Weights of a small transformer language model.
Size: MLP 192 SwiGLU, 1.44M parameters.
Each number is 128 + 32 x the weight over its row's rms, rounded and kept within 0 to 255. Layers, rows and columns count from 0. Numbers have three digits each. The size before them is the row's rms in percent of the matrix's.

# up: layer 3 MLP up, 192x64, rms 0.22, rows 142-172, columns 0-63
# down: layer 3 MLP down (transposed), 192x64, rms 0.218, rows 142-172, columns 0-63
# gate: layer 3 MLP gate, 192x64, rms 0.232, rows 143-173, columns 0-63
up142 123:178098163161074119163173152123119138076132156103123117138150106172104120120146170131046122183198135134134091129079143083201094208122075116120130119159152137139105122097136150139101113156122132
down142 125:174112155141080122137136122131148120105135149044141090126146085113082142115122126132064109182168113144148057148092129101156133180132047085112106138157142173123093121138142173148093091185092109
gate143 086:125131166092096109107164189179191102087115115175210126162117107130126140175132133090088128178167126165141142135120174114104135162123173123105102161119140125186116134131126102048104127125060144
up143 097:106097125134110156141066103114095146110107140120139134157113164122118112100106109098053060094082144111102087109143142127166129076048128117080176136144129107122101139123129074095138185216153105
down143 092:149202132159147135147136084143133114108144128141077134155158150146142179180118133134174141191123145163160157188111095088061113148176131115124140091117141138079149111125126222121105122062167126
gate144 096:080196122129070129149144050123127130107116095119138147164118130170093183076106160105125133110171163096122095105118135144147110153098060132118124128113166190082181092143166143127057092151114135
up144 106:176140130112149145164121106139124120114176148100183119093151076154108098227140108119082166149165090160115150195085115131085108122140094134137102099106074148163119119112162195155185146140124155
down144 116:128165108134145137122119104107148107104156086053171120104133062162103124184116109123111121156213136155135134185117073118122065123137096081111167145129095145065147116123159157189090152107096148
gate145 111:090197144108165138071112104151085192099132142138114086156103116124054112141097159112092190090157127079160100194115119133133130125169137145160112151163125115129156148180135187159136165140080138
up145 102:111137117151162124109063116213097115147143109188084121192179115153089116144116146110089124104116146107176133137139116105101106109108157125072106138168118169146180158182158121178120134094053141
down145 098:156083168117080128154156184144199165121172165130125115112081139152120123131153126144137133129113136138075152127128122142148152126131095106125106199137110144255098116100148112128093121151113134
gate146 099:126125170169104124109122077137166148162108109155127127205136100176065129099091158148163183124179099081159159144122120148170121148133128137087121101148134194141137193129124143086097113179194106
up146 097:077161087114174154117144109044097149148146128123107168091164145165110131105132142154153143119109168099069119081148188145168132167106105098161117125077119078162082067118112098111107173154087154
down146 095:149131082126065091195214092140116104141121121118103127105124114110111183148115133128137075128114056103125073130175120086100127093135181172128161167153130125096127127172134090175171137106181130
gate147 103:156142157070145189151084120100117162155142078108182129156125082106118100160141085058122145108186099127108160176095116171120145118157052103107124123180106098107135076146129121083161143105122165
up147 093:109177149178143121175178083099061172123133133134117122092122152152135153139077133172196176109128140116107099110156150103117095129130147123132139055114141144082119170124159183134144155190206128
down147 100:125113109086126183153134096103109159090097067083168109135169120065101110122143099120157163100183135142140161143149159128119116122159064131158108063156117104069134082142167123108200189113116122
gate148 099:159113177124132123122128138119166149153129036127081081172173136167127167099136134112114117129123125113153146050121081130100090172164163109188173121125154086108153132098107136156177092134052133
up148 093:183069109107153071109140138159150040142142108103119115156114114143164120124131101144045101149177111112193127148166133094097159112122116149149176169147166090136130150110136121191155128122062106
down148 097:131111111113155123058106128179120100076144157134141182127153163155097074141167099091070109085129137134088196172173093118156100122118121146110089191134153174178122142102144107166129166137074134
gate149 106:137115182161089099161116105118136144150140103132150146120198152159101116151111163064123144159092147114099157115116123095108084143096175131189141058143046178117167128106122109085111145135147055
up149 098:182164138144117117156132125171166148181157094096199131085137134202114100172181131141065116145088123124129146145118101046088120158132136148174137125112087178135106152144149124134102129064092119
down149 097:110151113083109096078128180133169091104107057116143118118144142146148111159080150072061124078148145092133109155159148155143197117156105126104136143093159156160126085080114183145123117081168181
gate150 091:135148096112119085123143109106062147191099128116150135180129102153099174126090140113131129095150131169135123136135182102218123194167100155156160146079172126137180091131141174142154170127137187
up150 096:164098089150092165152091151102057155148117062163159133140117140120123159102140111172142132174081160104132105081059119154128165166119117044123111154168140165129095126131125098151057127148136088
down150 098:063140151171069131218136143106115176146143123102106126134155094076199178174067131118125142093114124087097071136142093083145139149080126164135108143167136138163151169139156115120115133140160144
gate151 105:080194070133207149138110106126088127096123078109145149170149116085151102099142133159173106156141075069111094153094101132154081097143112137179113137108135127134194160121072093117167099118146116
up151 097:115114148098116110151191095087160176076166164146117139143111062104114204133124142100113091168136124140138098102130157124122117144103205102129138145134122133150142103084100123122014151109124081
down151 100:163142115137037133098135157102113133081110136119129096154119164157168153139118062182138151115152200199091115120129150121142172133180142080102164132095142121087130097119151139096187179151165127
gate152 105:132220172132163082127185131125107126136140111135096095144079106209112070093084124155128113118170126119137115088133110160103132132135136073087121074104124173128169172085112117124174075120103146
up152 115:118083154132133182159100117120128143130052117119128138089140134091119138167134051108144197174116145133101092143128133104144107100122121167152122131195115055108079138131162087113144132214140078
down152 114:132066147129129147105093125120126135127110111111093119096162173103083104136085164116125173165113133159076114098106110101123141140149111160117133093200116120000134119106108079128129135191135138
gate153 100:121122136105107099182100090136150151098217113140179158162144097094126085154153083111169113193111162157147106120130136128088093115084125112068125098107093148115086113114170127079084105142200147
up153 099:084127101144165115157108101133134152079136064193088163130092153125041135096097131114124071132104110160139163111127166099182142189100163170111101109115124150155096157132135167145084095069146121
down153 099:143143075112158158122147105112179120097092135167146104120166139121123120129224162082121089113139111083138163150128154131156127196100083070140111204153130098133155125143167122148147039136135138
gate154 098:115186193109094123146092125116108104093127106148174198166119064124119109138128128129153136164115107086089192166142148165107139094097081160155134123147061082123152094182169139147137181102158138
up154 115:120182166051153104185154109169098134119113056107179148136114078165082160124087121200194106106123158128126164138134115154154107137092114140151124071121112133077122124174154148168136110110122144
down154 112:138158137117091121120118125148128125081099103094170223136113120124120126119116122129194150135128116144107233148138135206135136118089097104140066053129087088126127091162153152144125144116174117
gate155 090:135123124094085145115119118094160150037103156125174130138120144126126111146175119096081096182148120103124131184082170100153031165095052142122144129173072154131146106099115145107118135122124108
up155 097:119135087101115108134194088109130112099084159174148109086060119174132127105140135147110052094153136088114152166081157159094104149123113094118129164132065155181156180155174107101118178114147151
down155 094:094137151212129091105072163144119126158148093163125129119168179120140108146075173104129169133056104126090116082196145110121202072122151121114152106093125133118112143108073122118121143100083116
gate156 096:092133138121140189158104117087115168083144116160198145140150065090131137138126146132127123111131130121123144128173119106115139137149090099128151121157105088107072135147232207183152114089149185
up156 096:105111118150101144085146117105176116152113162160163109154096109160119128097140187110107134119077079135202114068186121167100132112084149162109187105119122103152059178062154150150114147118138093
down156 092:144080129142092098088081111111174099146105109112140073123057180184102126122140110119101148144100091071152145095132172132133139103122130147119159202131089097204127145097078108086180150146126112
gate157 106:100113193142111166090094108154149183093146186085110091163138072165059141117100135120100106091102155203127109146121109153176132122129151146112168115146160177110138130064112179160128106097115155
up157 094:080128129059114132118147161173152127140147120113137203158131085180088098178098177187093108129138084171148154125101066131102123160150132121085136103112093146140126142110128186182192115144105103
down157 094:174116171141100132046099139132149092121102164103134094147102068110087196156070115058125112126121135130098150190128102163124143062153108126152153165172110107178133162121150102124096138096127163
gate158 107:124180132108157112140090082114059132135086094098128125144130116168115118074039062135179142150125107089112141157119157089164132140135115138183171118113155082070140183130143128126185123164096135
up158 118:143111106068118127121166160144091115140141119158085169143154163082147107087125131108121081100107149148123093133173151200155135088084158134117143104196172129123150105093069124073114149150111036
down158 123:115186129126109142109118145106045118148109159207084143120131161126110105084112068104175080063136125127155102124158109153189150115115129143143126103145149075133125129108086117062146144150089065
gate159 103:150139122111150109168069111129110118102176129135168127090145091122160147170137148144089168157199170114096107160093047125091131138140064112116138139149070183108072118181176106164146106112124143
up159 111:175153119154167138164115123139090136126124111110085128106039141181139151138095130195189096112168155173055116114115150126130112102130075160142132090111145139049153133115181150123110140140120182
down159 112:168125111142135122175112097171140129086143149122146137046119137134133187174130084167124160117188140131101121185124128123092158170111122136114102069167141161122096057165209148147100114174105144
gate160 096:090143153083117135128129121066137239127176138131122138102188133112119164050111178162124119129074138133130122124149144134216163126122171103135118135157153163128188097130144170148149145131128113
up160 104:110154131106160052086120114132149162137183176119161143141144121093104197147145114103132145184161157086120081183147211167155207159122125101135095115145167150144103150141131108108153122159127100
down160 104:164088109159158119180125140152066079075071118115136110150149117134143091159230125134068101091132152148145151126096049087099074105148133107121133163143136130159135147123091104089097129118110149
gate161 087:122146184134160203121143081122173190162122123149122078104084100091133174127149168080128191076097134122159167105159122099116139149179090076095113107106182128115117125120099193124111135116105139
up161 093:063163194112123094186149076116111152150071148170139136080109157154096150082130126068136108164154096104090117114131136164172073165120112146157128053140095151139150157082093139107132140105157138
down161 097:127116109128128148175162174149157167150141140086118043108103115109128088136119163164136183113098102155176142068101126132079154165173146153068142168158120174051102109136133161108115176105150120
gate162 106:151116157176095073131042137157092115192122129150112133125096120112135133070127178102089168076096149118129136096144084170146124126135140145114113137154164136098090210187124097153174124166165120
up162 097:143174086101149141086160172106107126170113147100108104046100138154197139149096099127169104162166127159120107135144182098177134117151102164180104144119157087140131116123096186143079125099068164
down162 097:092117111104122172129187094132147112131133116098162215152179199124110117146079099214170133108109139082145128116162192117058144136113126108118087092165177158119128134151147112141144129119155140
gate163 085:143119088147128080118121109166157153147212168102127162089129121096163150140137143180122174148142194157109154146136095132135204134124131108059072167124122152105124081110171118170124120113061156
up163 092:187138156100151098134138143148072092126113088072093172145076115124187126143118096147145110192129126114134146104122148118123168090124137120180169114137109040082092130153147073103155168125077169
down163 095:134147122102097102139129129150172130145203179084093137082096111129189120144128148165081167105096121086107165120134158141143178162135204130100108173089117164062141114089135125141110135116050134
gate164 088:159123084117150076122147155149123085183108173039144116115124091129102158116143078147080101106134140104141078129167098166101045162151090112154126109169074139124070096096148163148141127144118122
up164 086:112147124194148117115134168077117111077073106183165097141134060131068122154137124178116105196115167086127080201131122104140142158112154140133103130126130091127156178083103114104103101150115084
down164 091:127167103133080195107127064152200131115127092110154152197110145110131135123109091140126103227140152165064099082159147113144178163112149131133184104158110100116132150128154157142108149118118157
gate165 095:112185082131159119125076087078069142103114141156125108132179110102164177047109122144144129167109118096161093144230096128144127164081128180129142176145139103095120111148118120118129159135131163
up165 097:147142135135116144134107175107142124129163156091111137181118140107111133143105147017115131039164123159124108053129202181137097125101174127142121142125147157160118140119113106102104068079150136
down165 098:162167129144101122179137103122113150163153134138128150061138166178131131111156121189125145146093135126124092112144120107096119135124052128189036140118125115089155085153081165157164131060143182
gate166 102:150110169103174134172084140139055145165167146149194113152111113109106134185121126090111116051127189123084129131139166095137106128115082117166126136166107123129125087130091097110179189084095157
up166 109:090138124127120141166155134158152144136091138129106123088064169103174110142137075053118119150090159133076078121106149125160077136120122135133151078117098083139082177081094103079074170132104073
down166 112:063192138124139148134150109101099130075085076106126113114125133156094113136059095098089157109183085132150078123143118213100166118154133099123138152131144150199139119143154121063109116147169148
gate167 114:107176148130148102099135105046105172052090166154147067102100112144092127135107132104127134133129134179153105183154175152158092101124135122132119138108131167158122130063083194090076155130139103
up167 095:088148087174186061081108122093116099133134157124108111085120140194086134137068137087081177118117117152138102191183135114127093117124165096139117141095128137154129170083098160074124150146106080
down167 090:168105129052151153126165100166157115140125129139103129162121074103156155115120112186126110094125152145128145077127135105133171166130133116130138065104178078251093089132154092134123085124118132
gate168 104:130148077139215100149109139130099088115112091126153137134106119180146147130075120151146129122073093184111142155099068080092136107148133164083150116098182116099113102143193158114104092094096188
up168 109:172096123090157112174109118165093126097142203120121116174119146116125160136120135188118098099147183102181109150130149087108123157087103117152142168070150165130114119132162117130030133198160145
down168 109:144095101145138077175171105086105116138117188102072097160132128113088125124147128131112167089147132154110084112149132111097142117123094107176146110104129092119122113109180052074034107195126112
gate169 106:147116119145153114045103154121108123082109129112116167190067138159102140120193157063102116131109117103158163132099103121141145170127060194124137112195091124107122173136156110150114117063116138
up169 100:132111091098095171100092110124139153131118143102111114135163199134082054137173140070086117118161178129145101185082132144180132069085113167120123094197116181123147091112149137100098145129142114
down169 095:167176117137156122168137129116135127142088119134113081117149149133108144114108173172167171192149128116118142107108145110107135123108170123168064183069153093253162142153141147129133073150143121
gate170 117:123152123158148084139175143122129101104166118136155095167074148184127169119100169145123106135130131121104083101120082134122020113140125134090172046121111145111167178108136151148064106162160131
up170 110:112130179140160103144139083099111167069104115109125119118134161081126090088145078144197200124099071121070179098146173089121185187117122153150123100120177135135127110164115144149107137085121108
down170 108:128090151131067156158137126086109165167105150144132100082127098063142092115146134073160147109129151158114182152163140141189157113143123084110105215093136123072121066136083169115128123142160093
gate171 112:091167157133153125095177170111109136115127117083104124159162155178120101181079091036163138137114110121084112100114166136117047139160109122161123114119085077115149105163114124109157203125100138
up171 109:135114178097067101137129092093104069133152203112115133104152127118125111120088129087146170140194166106104107195165133178110128089117135142170083106156152112146150117104067088115138187165121167
down171 113:165081118155141163113127128130084117145164119158101158155164124129122150147179152139145191146160111190134160182096150169106101123059168118181170162176135135161080155074164096076115140140134084
gate172 099:161110087153106107084147052139113115197139157089114140149179102205128127158103074120159130183162141088111152116136139181148062136119124146099107119084070161147153158137131109122160135088105100
up172 100:116138131116137075109098168159116144135131102111187074100177137119083037067130130135138162085093176143160133117146111101143116170074139136109108150105139116103090094037109088130103126135087155
down172 098:081055146130072145117110151148144078126089091135115155109120157134119111114180154130107137128136073097163117198093122070120106112108095113167136049157161145196088095134067151123125110102135145
gate173 105:103088171098111174197104085126127141106135150138106121173181134108129072125120089117177148147153125082159146156098120094112074138124124075142101116145151144127145086165165223163152062106119131